Each number is 500 + 40 x the weight over its row's rms, rounded and kept within 0 to 999. Layers, rows and columns count from 0. Numbers have three digits each. The size before them is the row's rms in percent of the matrix's.

# layer 2 MLP up, 512x192, rms 0.0694, rows 0-213, columns 64-127
101:528466506491455626518535502533539374511561480524538454538431578504500506526534452485504532516543451520542412477553540489466495500541529509495479501499518542538505524467485445514559549467423489
105:474517518570496478546509417496475483470457526507480503536463488406514487434416497527572508546522471496574531492488488513521455471490512529482418514496511469589552476504460538475588497541507537
096:481467570487471527522533493552521568472500550515408488463512497420559545491503521491469547533519415542491525474422528514463467490499495509477487445527500514462558545460491522441440471549492517
095:539507559483493511522458437516442534487518502462458468547453439482548506483498508432566532514492440479483513470511507567565554450491504516489572511490476521495504507548497500530525501446419512
095:454490453507493534424512479544466496388544541565545548444528479497492502602519466468556501467484498463538451532521443511494546467445525494536471484506478498498535452481599436536505528487435584
110:498483475431522502473476499471502502453476507546492556473520501577444422422496408439549473485584499589497508464520533459508513488489469427548493523519501546486542482520453503528496498504482602
093:483521472429508473512497523489490580542524517443517553543507538501486512545523483463536490419576500453524541520443512523467526501486467550544512574506488513502457479469514436410476605486481431
105:529411477524525479442583395574524475470496452578498478479481495478521535504526454511451509580495474475456429522450498551463464514533493455441475530586487513484523457518454553534557481527468476
098:592510512478462510437411472503519443563490530451542501482501521424433489393492502469504544525483453462559471505517431548503500475521581434506559499503550532467494459483553524509527540484450527
100:543521509545492472510502451509504547616526463488514458539423515530468456517537503489520506581442487560469487473495460570515525515541500505496526463452444551563558407490504468502501513469511491
101:434468511439512470477488480583502468469506509546578601552489466526566539529491530560524482482531472443490483555501540417447575548502479455510478506512456498464544512530530496525503469504417489
094:478457558493566416522538519500404499493481537478479461543493465436450524477523397526508467542473469532506475495510534583459549561510546539456483466518447488427487429563498514520554498504515454
104:499573403505488431536468497508533525488450442507506487468522522664547490475447521464469527441422493464453470518471509541516496482565527511481525542479515493479525483565497514433446455464522391
103:513479526521548528433485418454472442514502514488446556575530493523557438573468502464448516534487495462501460507513502498540433481536435567543455511445517396496542475506563526454475447556469532
103:589446494511436493482463481509516475554469471462537542564492528544491579583519485434524503504533464467485492553470452522556521487460488487537551480525484481510470485484534548564535519470523522
104:577502520506545466489509420517501519483538524508497504477427501533442466551512468545490539531513524526528425451553479482526505557504512536571486546523434448499513517516537433488450516497420440
100:552471521527532512471495485542487547590530437458494552569523535494429514448505528532510538479478441539542533534495515502482518521513590553468472488459554401454527535470522497520582433518508512
103:493483462459497489583553525515495612576382520506465440480456496548483524505528515514501498507456543464566525535543510545563543495508448546517496557509495525527503515550550580485535480533528489
099:497516528435478515510520517451506465546540485476554529518496587499518512515519519514474506536467433474503502518510494507510502438398556451491564502554535459535553435503559541515443511516516429
101:494430505518468551412461535543493442570540565476503447478497520533510484486490561517456443474491519440496454484487564509458559458507507584493551512456514482491522448447506504534558499466473462
103:521478461558524491455529545491549485509552499479520464575489518527465394519537602495493523450469581523496535533520477490477452464470497576559503592545480449520555448435469535588538549496501535
097:549473520488511533418493469492496455476472489576517514507508483401483517528411453505468502522532538496462451469528524543545461523547499470499548504530431524490463586453484458456490521450439475
099:558572499503565472458469465566510500535538508530564552511514552485475502532482495471562502524426451521497490485536526477536544541525502511497542471420464461468500470476506454553481545538523542
100:401517474465528537551481527487513487531480502515462512518439466532469475497476469500535496511477537514465543462495498502528496497479550524545445598435502549547452529487551486516449447515485482
091:563564455523455515502490479486554480461523459488503522502526545489564480479504499481500504574497477485596521535452485525472544541414488478468441479514551498469468463547476558528533501496499449
102:567545458485562548508518512441563476510437553541507474481565575453496483494554448545497562467487456464494480567496490499565509505629517474477499532550464426470515517546518480513529566443416476
097:466499508500493575513509549464462518398541516508526468494515466527554475500448545457425506547496475490494537462423569474467472504476560560509536543492506459499467493437463447487574510435610506
097:527560556442461533516390529540575428466545510565429500422536500474472468496429505471501559500534539509442525535516514488458551515512467492506487552530519546496504518519491461516470456560489502
089:490437558536506419465488523510475501506551580509463485463481530431416594440481492596466517565432452527517491467492524466505488492459520489498494474485489465534482536550544460453444541593456552
101:450481436501462477473492543583516517512474482531520507468548533507485449477519492545428513544521524513489474514495479499561530576512466483460468568452562484537469554481486521434506519540492418
099:536494467546480552508494565527479509452430424535503490486488445489526513520403524445557506495508513489533520546434505522464427428475593440486547481563576517466514500511477552575545457496530472
103:518439455559443530521495463591460461515472492506410502468506472508522434439522507479433463474471470478504502521419480562435487493550514494450477523556440493552492495511438547519578522513493529
124:522581469497530439413493547486529464492497508443454423538443537480556523452488504590567532523485517500476528515504519459538596487441553431469523506486532534535397471531492581510502616522497507
096:547459522536442512447512458481538464540494469484492473457531591523503536524555459492526460474509521538476617460494509514453487509484470526476526451501497488427462505522532492563482522483468538
106:544512521494453549550500484468465565492465449497528503535512546441542494450496405466411503587502548451425428497495471469516506414491417437435476442509467422480472499500462476437488497551479525
098:439486485571490460472493459481555445449506462406478542533462563506504529496452421542530448548574443550439480526496512466539512507484511499465525525478559501523457548456419563476540568514592525
099:533533503550457468484442540570493439512510452510565522526500476514486522463557485527476542469475578460517499525554515501532511512554431448505506518476526498355464498489613541470525467536538529
101:519528477526449440468451478466514476518457508476556449503513483502547545492569474557522588483556493578403577521535492528541502470515476518532573519497523515522543473426480515502555439458519527
098:544521528546489465453515515502499458518518593542482435531489458520547491476487471477420466440514501504529490539524496495502454419475534547440426503452493444457473569520475483490464497519515511
095:443505550450457551500469467523530506439573502523536445489475509519506537585503472492553481553493492493447472538483438454432588475546449508474426488444496520514515505576527490583517506505463599
090:489551450496550468487532520488523485457486503503459440549498528531436514539499465439505516541500541559444481486520544454489566537459509512491493494552508484404508508436483512528464520492464537
113:453477550549514543454501607488551496486489506487482434509460530483539472452535489532492494518437489480537443522473441541469450467443505546486536509515525539477482492525533541513496551527434537
106:484523511467508491492496544498516541438445507482446519461532514576480494464484538495478497455462538530481480510465446516427489450591507534502445484489479488510506446466444471525451497502475516
099:450510524431477447444446462517490570522478514465492494523499469521488527494505531450417471499527391531503465509487508558508461505456429435570494506442526550451464500481479478515583504512441560
097:571528453494497512584519430529478523453486484508493538405461542546474509566476475453472569468532552470457506510503498550524495449505487493562478521532496478532534468476464590489444464414561419
090:518467525491464539491489487531477482504493480516515449551468478428484437512538453447509529567464456503498539460521557540466424521496527533556557483500506551490487456409483557549420514433505524
102:495507471546504548504551480528518528586448481579502495496526516539573552463465495441561612487504478449510542491522519503501494490513482394493481502443465510528465540428489483528531480572475523
102:407473494548477482485486535603523524513473493505527519512479496479556485554616463558516463501526501517504471526528538492525535491476541518458506466491465362521442513507463517495518479475492506
094:480518559493508583492521547487540498467584540519557499523502537564542432481545482479450463461469509515517532357492489442453490501476480497417546431463480471494506504452552497523489579482529460
101:485483574501555453455501453547538448573511527525457462552563471482578517451489552507545597524574456507563510479466511465481502566501448500422503525449468431525446481533406472516444479447507493
094:485518486491478535489483534511549436490542397515453453496470565564488537517499404539497490526561500580504529431540565494492477479473512454523514415504497494486485519488525519522506573446462490
107:521445524462501568489495454492463397468513515566507508540467518481473551496399523515383460446479569487573466515538497524524522522529498558501487490488438477536464520439479534457434475516507521
088:514510432548436484569589515479374529569477561442545600473465521527453545553524527486486440456558480497456456516486457465524426505453519525512511528585465447486513487494457506484466489495473534
108:427532521501463521419502572523457455515542486498586579407500531561549467456436474582551455426497500462477460475461518485488479486475538484544471521464510473519524478549568471526501520508466468
096:548541497536501523462594502512504519468461487486537515423540600440441477581499504551490518504545540498491508492485555479459533506507490474545544452522466551524547423447560484446466492545467477
106:476489428495479462541489519492500525587495494484463493450481554430476438450511521485559493434452520482577542487509476505601428446502497524552543593484476454561479521522504535454506449485522508
099:481503493457491529543516587469533475534394511534503472498468498481492483571471487530553496491463536489450489519442471439519573509480587530459460458453507515530530471532525458529534469448453529
097:476486467460523497528521539453466470501567509534546510524492461494538446542503431467446579509432460425467480424520552510480597512514439538470512495480503515598613506463558528505515450510517552
098:505452525534507527505454478478555508440505489565518530542464452532477522480505479449530514490449467464601529476541504501445474461480545460458499509455465421559498574492489548536566449438443480
102:552472500491479427415459479439424468520509552388496518482558424530440544477522547474428551517524487438498530536534494416530479481473465494509530511552544472559513501549495533477510544513537388
100:433435434518519455487465434539443559526437514424519488525468529525496572483468599488543529491477463473519479464499591533433478525551470500541536505525460509541537464490505503448525424534524492
099:550505583538481483474506463541523414466485461603509486506526500420529508517495459594552470501489473503493485447469572512514507519576467456495543458431462463454492601475466462522477480508451478
093:515528530509542424550493512505496435555498493498518515431530487593504398449532422457502508457547464479466556452483536484488447512513525538488485532564541546488554453544580472562437505469507487
088:500515525557536488501461471487491459504471523459501458458525513451455492472474553476535514460522393494593478591496480507495473472466496497553559500507507503450516530580558454489488435487428549
105:530501501624558519574444501540498553501499486512504470489510510437529486511503499544473445465494524505476503586501529507488474528560485429516457585515528496551536519442535497434528525559543485
103:405474454467503535442446510486478532534526508518459530510504484475496523519513511462502444481523520518446489504479473454446497536543495456506458576483414573479522524507427495479572512460527533
102:466428465439540478512424459466441519548555483478470445424538575480451487476509504467505518522449524537526457485526493435554457518407441493561474533519510464469472551543453491545555517542506560
100:466442533524519434493486413502512482451512574556419494492510458486529559486463466428461489467517498470466463486476538561454492579534440507461456467485399546460514516492501563494545525480478555
108:476534458499524447511436458464607443432464449469471487475503472496546515516530474498539519446470501531532579498493492427503580559530569501436566423476459501553496493520523484473515471534524518
101:471515539434504482526548533592471518461534501493503513435428483547506420537530553512548542503456489499433506477482486553536530488527491446480550493532562470483538486470543541433434501380501472
094:456447479537484438538540494451515485499527489464535499486445461511529476506511522493506502547486493574531527411490531554519539470532465538455491416509488545471486511409510530523461583520611461
100:520541508510404514482461493572419531551566455472467468577523480492467502487477601467503452446545534419505476482526549503454477459498534457544537538574508477590536497512563483533438532564515487
104:545489530527451511470556517488476448537615505461605549511515465507489510497524544505561518455537457489515507476492494482515541496596558577476518491452531490586535464463511517506509543483495453
112:448378538508430498526519423498541499455480480562512496498513473507507560512508448461437470557491465573481547456446458543432480489524521535560531409494490511542553554466535464489507391510456492
106:519510477467520579495527535511588432502466515518480558563503481392507532520475540517511546486454479544508574510532427510541497536458448576508486446477470498474567489499455453521489470485528550
101:440488534434471491497492475473515499494565495485520537523556477567472448601531552505486536489583512444475467562534474481520532484489477465478462514499595465536437501484511504513510512505555546
101:522506461558490490513529455437486558495484496525546523497536544468490535498497547484553641522522596562541488455459481433528470553523479504498542464502498473413497469461541498486430497516503470
099:506541488519522476480454510510447521446421424542487475470473487446550444498513496492553538526465520419505497650454526568547486559469452502575485465532527457483494514454511497487451450537498567
093:504487494551501538532468541510504457446457523484463545514446448472520552503429509491509472556449517499495546573554501530551404404467436515513508454511506499470520466500436579517481540496462462
093:494561528468531490541548463510482514494583543487475557577474538527520386486536546483520554493521445463527495528541462474432567530480510487512481592458565455550480455482612511506481552465499528
097:484525518514469530483475541526534460522489482523496461451526452534481528511450490570528454560480562537446569459531513501477512583494552532509496485467530421553491494455499409503489506439525479
106:535530438548501491504480473516557460565479469504484454532462399505437538516531514560543508486555472589508514539527502483529465503486506517487576513553499538553480407517468501410502524636513569
088:550519452464537463534444393406461501503487575476504469497461518491519435487534528588550488522463528504507528554520409440535455473512473529476430508466493491531498557506513538543517427446496538
104:537480444471530447479533477482470566477550445539468513497397498548446430537471519539417494451505531537513442486510541534498444544446432464515546558534556499500430449432526501466496519541505465
104:525535497446454576475558437568545560564542508559423475530517485502597567528532452545496504513495542561488483482490442522490507520536554521521515531499514493467500527562472514470492520431521533
101:530558477568456538564453557507503510487469486461504478474518480532426496510480487520444448501444508531507563481479553568525475510431449483506485469457523487515499512518507532458480470507456472
110:468443490557471465487497520495483533520454520484481421485432558422495529445458438526461506517436498479524492542488536554461405527442487424524486532527507530514419514555513602469513521593507475
101:460569547430593484495570473504578446462542485501538464435508514434483491482508444499551509523520500495469462467484476440519473484477462479449471529473511562486483411472467449618467484491479524
098:497508490540498492618473556458465531455530503508470441497453530513442491477494552433487579463534567549482559447545526527518442469375493518499445455542482491496452473477551531544491523535571447
099:444531529480436511514528611517538531490535455503535482491457554537466507576485469413536441445513482442512542492510508467504538422529501510484472474423597505566489504525474493526507463451475443
104:428568447459470529526510557491552486530494470457500478487488517499551458475528514515501509454595538414538445528520548485477538445467458534516499533497513531536493539589517544434437504424504471
101:476522513474471557544445490508493474431458507486479527558518559456511444550490541507507506480534543519531514493512456495528583534512545489503479513547544591508521547485544521508504483502550511
096:562518566525520537496562558550543539501477477509466488482581486559552550496511483471433528495458549492521408512479452504510542497502536492510501435529513504435552501553500501467455484483510466
102:421456510536516513512514450463515542552480484484485546488497504490401519511534539491528463471485544513558486523502519522566459500548399519484413507412486527526514464488494547455520449513460540
104:465533425497455470462518637525504483556488482552520429499486581492549479583467517494523502535504482455460515552488550592532510492457545488485586531481489515454471450552515487500470472460512455
096:478461460494494481516487466578557550485524501493538469501414553512488564467492534527494434498501524498509537574513548534473508459518502512524444510529528527501507475502466505506455500484498490
109:512492438508549490518462542472515502549528485529562573483519528475589584533540409565521598459447502489461474543505519452609499493482523494472496547474474485420513544459533491430515482539521500
102:549513508553502514499451494489487459441471501503499476544432497475544471470468472543542436484498497495534481454558480479526412509544430462546555490480490555555566529538455528516458552486444505
108:473464403515541427557502526455485529461470502427470542450430483544547454477550448438468573503508469477507527457545501472539507404504453514464539481471475463483477482463489536594517488488508480
100:470474536395522482516594449526539533486506575509528542477482531553487532479448504514499476459523485481584545499472463476531526519498523468580556467496481473490462544488436453442481532536473515
099:463525554502461491439476560489462494517479522505469490499471493586508494513490573532498453480544452540552518474481498511561471532458576490561516500541460495509513483490500494541537500430576473
101:481495576460491545407512513480499477510600515456505566479520479517496510486502531540492535569555509606440473537511498546446539510598505564495502541478499466515527506538483446500504449495506460
100:517492520473507437495424511517380468446581552527512470468535522466490460442470550465466483525516496542487525476503442521477513496483482444547482494496473586600532570493420547501532498505466458
099:484484506456472495489461502496463571563470441520485409409545464518487380429378543539466469496433546524561514527482468436539450470534544516579453464507499509501440456537501516452509492515511456
116:499476474514485515537533522487493492467582510482530515548479472599501562509453501412523549476489467494519483509490415634543474504458513570524492539509581448513502496463533455494536527519529497
097:467430438505509445475557478495524463523470566589458428534430515502508445494512543527514488511477560524531476527526406473527538494499528501499541459456489481526498512512412455446531510531462500
103:456499496548520532502503529523501527508494546521499475471488467502423575546502503469515547558441535552449514482492466462531406545423556460504447466546474465478461499523503480573464442534504524
110:523468520451469479509582463486508523585542506540483498493543505514605514475488439387528480472463533525523476478466524453514496486476498484538485464500542538562586488491476503517520492491485568
090:522479493493478500501516536541509536447445451492506461471510464499516447513496473420516586477574546406456534432479562491482613454441586474452518478516532486480463529538480528510454460458564446
106:469470433546493457577561517435540457519424492518473483505520542493545508511476478536551493445508493487449493503472511549469438573538500458531481471509474510458540532461484547416511500501550587
092:599499498507544504500547422517491474495479498461534524426443507523491468481444430463537555466578439480477556488434494520441445546551536516521458580486554542484485470487504537488498430520470472
098:514426495494457432499503498477482547469565546362463558506558481554461520557539505508545512520525585533508402544454491550527492465452522526494467452424515614487475506501519528555565470473506477
097:511522521536530519452528561510535454489518478507429505508479553443528493439462519559561518539517436486528526474490505492502526449505524490424557495501537484541446545521539502453469550478483495
098:519474574530446552519501489502519512467522450580450508540571437485588555506511512448483477480521497491494445449508525501382557583514475499473485488485498488518546513545499457558521512496455494
100:461537461487517491420521531579521493459485494512470481523518533447521506484510468548462528452570508464465475417465500524461498493520517450496510520524504557440465567464479551510584522499468437
106:496451517546479456460510521525432500477514465522470458491506562496505551559526508504520522561505511521549446553534448480462474440461484561499507555495481483477510495473592560505548576465516415
106:490485413515516493512416537441565438546467429492470548507536481537505450492540516459500501440571523487470504508467518453533523490498500540500523482545552529507557507529456500508531463514540526
099:416535513552467440460584432539504466558491503503495528507579478553535472445558428474544505554490489516485493458514502491446460538484497503508437484478526500423454458541509463576438504499499440
093:452531557506572469536476487557531533562613530512477514537531484527554549487516513531519536533531495531445531464525468469584567559521490488537546425456577435558478501500512563420560538491506545
095:483499474529472486495544547470456419445475496517428490508572496515501543435432484542525411544534475450432455536471491519500452483523508456522519474475428548475451559551449536480457486522426502
097:554512559474478546475465510486546413473542561524496516531501492537479505524487473468510444504510482572498527421438529554550504398525598512452486492446511495481588477463550509548495526496495501
102:625479492480490465479416452510489515532475444527485519496579472486535505494503529542440478529593538517471510539532526435558481504522383554503430502451431482571518564545495488481470520464495540
107:466527511507519425494448495496514521513596490460486557563453575502418499561603490510521510495510465491487457436444585482488501473567482540497489503509524439493490490469518472493532555468528456
089:555438552521467464548513537476454561586523554444497487456481468542507508491500524479503506527420459522546578524468500597523501464508526500534504475509496494511513448570572460518573522475561546
093:451540482492418558468529428533423582528511512485546459484449476518528459438525506492569532536580526526503483501501435421586501524564515514470530471444448465510556500463495463521550510496537548
102:578462450567495400500416564540498562512452540517447506558645477530478535497464532494537526481488510493525499478464535522422465471401456506522490432499513432470479532476559556426507498485470505
095:501474419433488528454491511451501532466510459534462510515488468515458456476497540483372410494500524469530492451523466526482471462545437487537489517474574514513467471537527463447553480451417543
089:426462468473509460472486565478535495486381446484448562490458505527458520532488519524522592515541518472517540524491521506541552432416425449489546509448479524461500539432469512552554553564488470
100:479453503490511536498511505458435498475481551437501535534479523467413466440409572484442456510493511495517540510527442455553444489513526564475481468480486432507457483436521543528530473521524467
098:508515551517508471551546419413448468501480562578447452504436531535515503541524475537499525505505513462421501448509513524525537506577488535552470449487433451544490464537478503464491535524458599
098:589404445519508501510522448441488521582450501464448532507536477478553546483509420508573561487511487434475550574535465484475556517493512512522492419550507474548489500419465506471455555503498459
088:497477458511479553526437535514517456551459566528515401461410518490480409493457440451445468540455528501474532481488540501547468555517504498523508494561474503587431466536565522530484432398533488
100:476580459496545518437535483571483535541514490488449559491447514451474494492499415444554505427487494487557520513502544536535436427476428485546482585522526578507436454500531491518480538493500505
104:475526458404451445552555528504484480530490471476485508527446540565464523503589474469457522480498478536593461490483466456468516543549477500472455530523509524545509461563555484504525536561480501
106:512483485539461494401453450495489479559516507487465522485542444533561524492443517438477535568496533527536495549583465504544533571508468441518500476540513500580503525498480554438518530549512474
095:388456462457438511508441525461512496530498453568574462526531489550517504539507448494468461489540546480565517448497556557480483496492510537476513454431505479433482550499554544489538476490483558
098:447517489506522560529488489458486564532523485498421530558463565567554466499575531441471535471501584490536474527560464568469477454445511538452483472533563486483492497534462505457509429481516516
099:528527528397538497510484459483505569568503436498544512460555497604559446570521535499446510501536504455446464529583527487509550526576518472507552508493546468483513461469537492548496455477433479
088:493553517401490461463511515546495492502436525480541471451486550499473481590480535544575429534568567513444484534561508452554490439459511560502470427499523527530494502498459564521527507425482538
085:475552410493517501428544434465425454483508463493557509485443512515377531421506480481485512441488504542490495555513508458480521487583473506526576476591614501430482508480472528475464506446510456
100:570494550482444480528593444553421539527514493520446479519536468508498504440425491447500481529417445481444491540471574554486535485548467509537522574466482486515498504550500447478484485513433468
095:490450478425503484463539510561516483490529396520469445528481504512504548520454488541473465527522510548576406465530474531484517416502485497530521471490453503450568457537505480485436402494506506
103:497566485483422505429440548584501498553585474499547447519455559540445510536504471512495529511528416483413559465520468511452468547475458431470488502484472607499498438571548507487466536517500498
097:546484472545548429522500414407503426496500539484479520455455462466455518460568551510592538524490509523503464516486508534474563472459467490554437405499492499486610535512561486513543500551477498
100:479472484466549521478519456542447533456520519505507503479436502481502436517482484523563515509462515506586442504497508485523475539541491459479503529494469446561555487477493528515504564615587515
098:512540510440501462500493533464569567480442466540466476485521451489488523510454483528474477445483479430455516514490585496481550421476468538477542492491443560486519518445478470498502512568466526
096:514428526537500507519479485415465517412494457568514517474437531457476433488485490386513498470415546509526537453468580504586480468487475518519503496511472484503573507470497530630515514476466522
102:498507514584544488524518452505501504516422576447448448444527495445607557480568540598539449560538473480464554513496477525422448469473509489426407484518520428505499545436533521524549581565486474
104:503510532508494557525500527518484488468514567513596523478495467456484514438452595432411514520469528417488504465458474493552545506486465547540540444561466456494548468491447537480417464502513418
096:518467514463458471470591545510405448524521518529506623541557438507526504463533459536477546526460584473545549517464528483494522465415544457486439470465515438448482500518494487576490510485465472
109:566495502480489526513520501550524501410512459508509443505524466506509561546485419516534427507497538521485430520499566490498472508550527511522512506507470513510529439503436482512547492507516514
086:538425594503502468545480519456508510559491492498531508535486513515534524441555462473461482447446500529457454490574433508539504536555516478542514495500560531556537441496533487497496525529492519
089:471553521518546508487535461490513469449470531413509497494504451568536479422508514519536441489556485515509516501525559515520425546389503539611519486530441486511488495508546589522501448572545460
101:507527472530412502489524512547485472446522491576521437538483489538453430475491516485528534494495547488480439483513501487480448496525483506477530476521497457558555453481457503500449468424439489
104:537558509481559512464549542510483489500469463548483410537475551479464516580456496454459515502398522466386441498473503431511560559547503521499440560539546508481484489512451485549527546496448580
106:441532478599458557461450553574454492449509544496539516534472504544552503493481498480511499486530418503509526526438542509501503496454560528510546493575569481440521448460495497477448481544535493
087:511537485544503543445441554540479461472525475462412469554407499557513561490492505415556485505452435471529483511544495545478519502546541489542467554507466529447514446560484529431575566527558546
097:593519525446531560486491463491507495508436525537449503517504537451453475456485458484552509547409553519454441501466466519609560518484471464451486495511498412438498505514490456506420474491552490
104:500495473562535426547511556510549520489429493496480466516477525462546539486595479531471470517475435523513532503477460469487543502492503466515508508518581538516399541531437507572533499588472519
108:559496489552535456534506530417501384457512499491468541509546515466510515519503461518522537510531519543503482514489557556543520517554496430506514496496533490450472611510521424485521533458492529
102:534544463525448474542487524505502543508541457460439459566532549494534517442524434510498477473555523549521545437455488530528477509553552522367475530525526499431540481524498476508539502530483501
107:511473534500500489554494500508519525501541433526428476501425573546556471474531518458499517523456554495400548528456432542460578554563521435472435476474529437473475490526596498543500473477439499
100:540620546499547449439516518456489539461536511492470458509519477495529493461565529513489502572525483485500503480506493455531525501499424491491496544501466568569480467470509521552522525459490465
101:487515530599489498481510519505498571478537481630525522501507404509476569496502476470574580512436523449446524494488428543540483463583549483534551417487422526485547501567529459536506526489425521
097:461421439490506506467464505528570521490566410556474519488581440544488534517511452441523481458493492520494543530498445498477528458516401498472524446543539520480540488516451472449477555487475485
101:472491511446513503501461494454496505560529531522557527580519510558520537513510540478529514569483547444539480435463547462495477503540555548510485425530416487453511430495522495449449500477495517
101:507492486508524482465490502537459438516440479496525450517497509530564542497632533520569569523503485476459496454502439480483491519524479451472490503538452462471501533519518506550467541493487523
102:429511500526541456528480410505444553545486543510551499502511521471524469483457501498466530489448478456516592417462479549556548561529515504490481507516531541450478516512482561495449513496485474
098:483537493422446484482460549471536479483526453551486491463444411523543425521535515523428558438565518441452480412523510485496500483483457522482423488427543445490471523529478520472501472544474546
098:454501445422474452401516514462499534482426470498511537499490545508549367495475526474545452480564499491551481546537501483470466490517479486510570496559528550545474529467519538476458501447476520
098:477487480571476517441469447523529454574558461550488451545513575529495491516475492494491564550460525526473517434493502461507489512492497518421542540472493536551619478437520513426473557471437472
100:498464564468487584474489535555463529480486500545485534449454497531448532491503523493544516451477512490451530503460454504499482542454555506456528509488468552423478533516555525486513504475491493
098:542553570563449540494531517528523476451466526553431437463500527453514491437432506527418473519453545519495497477478513541462459492380459536515497479470449491539475498457467540476496518531483560
104:529464481532443519460474497511482522582531497478501629510506474574518558527403574568550471470485462531450575513548458460517520526480518505494440474464513456480537533508475550461534442550532496
098:480454479546458510461426456453482548507492529495491560495479485525541459535528495539500488548533532507592503509505452529494507559416505506578472576510456522509481499537475470499534428558446572
105:490491479557499547526570519518518497598562541481487556544504558548505526476430523496472500476546486570557526518529480474427521477505482536512484532481506444488452505520521591535534516490507521
100:467541524534569497535509463451529465475426516500498485517502504400477471511546478482491530464465519494501470547517475510579553477455454503504464486498504503422507529502512499522453574518501459
105:443521464465462495552571561510532446496429554463484504520416556467475434555495543452570516447468438456552506533485516527560431452413468444448481490554517558414509502494496511524489448544523521
098:545484516545522460541406410494552460461513516542556514537615494444471509499470498548496453466476460563494460489481490444462569479485422558466539523524492501378503509488506495544483507509468552
087:528473522501526519423550527493500485549552451465479571484495528551535549522458425493500521498434588476432531548511510636502525505494434463491438491486575440498565510512482505540510465458465534
105:518556474447413510426539526532465523466446471524544538569527470525544558464467478471534476502565533513581476493484468574480556487509510510515502495509508497531481570507440473488503444553507527
108:533473460510502420508504561563542504500501490481497541464507544520543528547450512510457423497503466485537507503496514462520510417455532529429540502568490493543537530468571504483460493549549462
111:605531481470586476512495430466455502499537520570476506516528499506434518500508512516415537482453488479470423509529528523514533578551461490484444525529512531482534513497516539546534505493482522
107:461456444532534463568474515580452493422500454489516533569469402503537467485540612456423550568468483461491452516528501494494516499482513409491539486518555444450519522508503564458549455506515457
092:495543579526536418522515496426503468504515451506443548474543432496485474439461506498503431488499524507440432489456467457524536562452457552527507496399482476463542424503477480480472445501451555
103:516469497483492475574574463538487478528490459527423507514482517509508504446505386492522498543470564522471555506539491502530486512484509448503517542550509483504488481551451499424483562541525490
100:582492503511462550371462512425447514539540510509458548514503454434459458447509465539500517527458505486449456553464485553533510475520470483508453437559502482450463533542544425470487487465455525
107:498544485493550479517492488467488550554525453441443442497468465562524498525546471505433530502554517433575510491549489451541489494554530452491601533466445402558511506538527577438464493487557466
101:582501510480556550436605488542508474528526480482503569479491523570475501578442397555452495522541544405492451528494513458531567488574501492516522507528492442556497453540550463526466542474489467
103:508472471482533620431474559483539514479546504561594483511476454474499477513538594370473434469461514439506528530496478474462528449511509495470527530518516509475493541495492440473527538476420422
106:518555434471637492477475471532481452427492405537488494528460472451442446438489528503548524492491529502434505522501578455492538514473511527490527578515448514504503455569457552441552508440509466
108:492479484550519490491482585495527517456521522567510455451470483551519490480501488492480499519485480476447507533493474449462497491554474564544467513461419539472454506466486457533451564478404514
092:439487493448534473513575481475490498470450520463560474504493520402457493522427461508437511462467511540553442503500525447525416505433510592576520511474517452477468528516445451504465534439480472
097:474507551492517482518506521508524473518341541534513491522452512517524476439457561532537535467493501479432476515488480464434457475399511454532496469482534478462429490533458483485525480506462546
095:508487474488543499549479486511456499511502505452519533407573396520484562488494573466546482522514466574509495517439501468461520534514486498542514496505532531467503430554482494482576489549517511
103:488491453505543526531433451542406538502530489461479499492531422546507493463488485531504494474550460519524440503550494497398528505540438506511411513421523513523496519446448466510496489537516476
101:436507474512510429553481503512471463487464533526512486529519495457446549487485461584467477540503446512519432516465471540525544500456470522599526466474520508491550568529588453553488553483561488
099:561506449376522537483543487511540483484494420443502540504500495520460465474483462560411514550475458548509435470513483454559422409440494514442456498534468520561517484504462517513485551493506452
101:477469461526474406532492545502483488463515514467503537495410533508430550545543539561541461419556422590527473547476519457515499418529520498464559525555500450442534518490451508471518527452528468
086:483540502485397513514518518489518540567459531495448435462539418459520494536537548566546527518500439501543479548475403501455448445543437550539490499526462498543441530498475511529518501522451508
093:485526526477465563462486554433391505454522527527504507561502514471549547501568570493460537464505551450487534533538534506491483579481492544522477523490526502527531565535587563479530417436561452
095:488511503475483578508581546511489579472507484514482561491481530395503447517478518492419483491475512412523479512484489481476520549486539499489443559512409547549527437515548518480483541466550542
098:543531566518491465524550519471541508511502538462507504567477539517473538567578524533456401522493538483480506546516530490553542497488544538478518561427486471450530442477480487503459550504546525
106:513501456492474563507558573556513528515449433533569501464460530548526452474482523455510523430438533485484437489507498485577501478486514536473463532512511550563440508607508466515455479435516504
091:560482538499543516479550488553469564522476544454606477537518503424547489500521540449468468474560502402476518525534513502462562508505512460512507472468512522549558546509546573438463561450521482
092:455452469469495457540488526473532494493452539507553560474492522472474510532446509463453446518497504516495580542491552493504439500504483505593481475503488475462513497499519457456432497499457538
103:528435492454530593455533560464528494536473507484526571448490543500430491482536521506520516508465460522450551529526486486548435476520536541521519527477461460531506507484500477613462490430513521
112:455492537572457496523530497502532547438558535498450515475541455525526516495500517520545493457447573552518440498506474489590421464470489519506520419511469487472482515460460486534495499441558510
095:494559516531443498481473493451466423446530583499547547460495438489420493482485523495503465480447522518433521411471484461493525497517479522537471501482479485533490474486476437462400504575464481
102:540455478577521492550504524531491445468452543541505497473485518462450508492490587534501425511558577412513472482506474495586474512438544437462464378427535499470492518542433432489486524506435552
106:465460518496490524489498427488486515487461474487488488512591476536459450446444447491482477493517548487523509497507507497552577560509456465512489471570469465424493571605490546511440492514578474
100:509469482431581525410476511471527471509505468542429474540546578506533471565533501521427541542480470516525482500522482547522509458489487523520487544466560500502541524408490499462503481530481506
098:508484518526366469470438464495400500477517448449451459513502497531506569516545530493508495480591474450507484468465477539476544485509476446500536443461519416543465538456512560518532531507526562
107:494503623542560450543494550476512552441433556476484484423424424496522522477473476442486460491509552485438493549496439437501452466470543534492510542534396494459469482431459496475477450531478473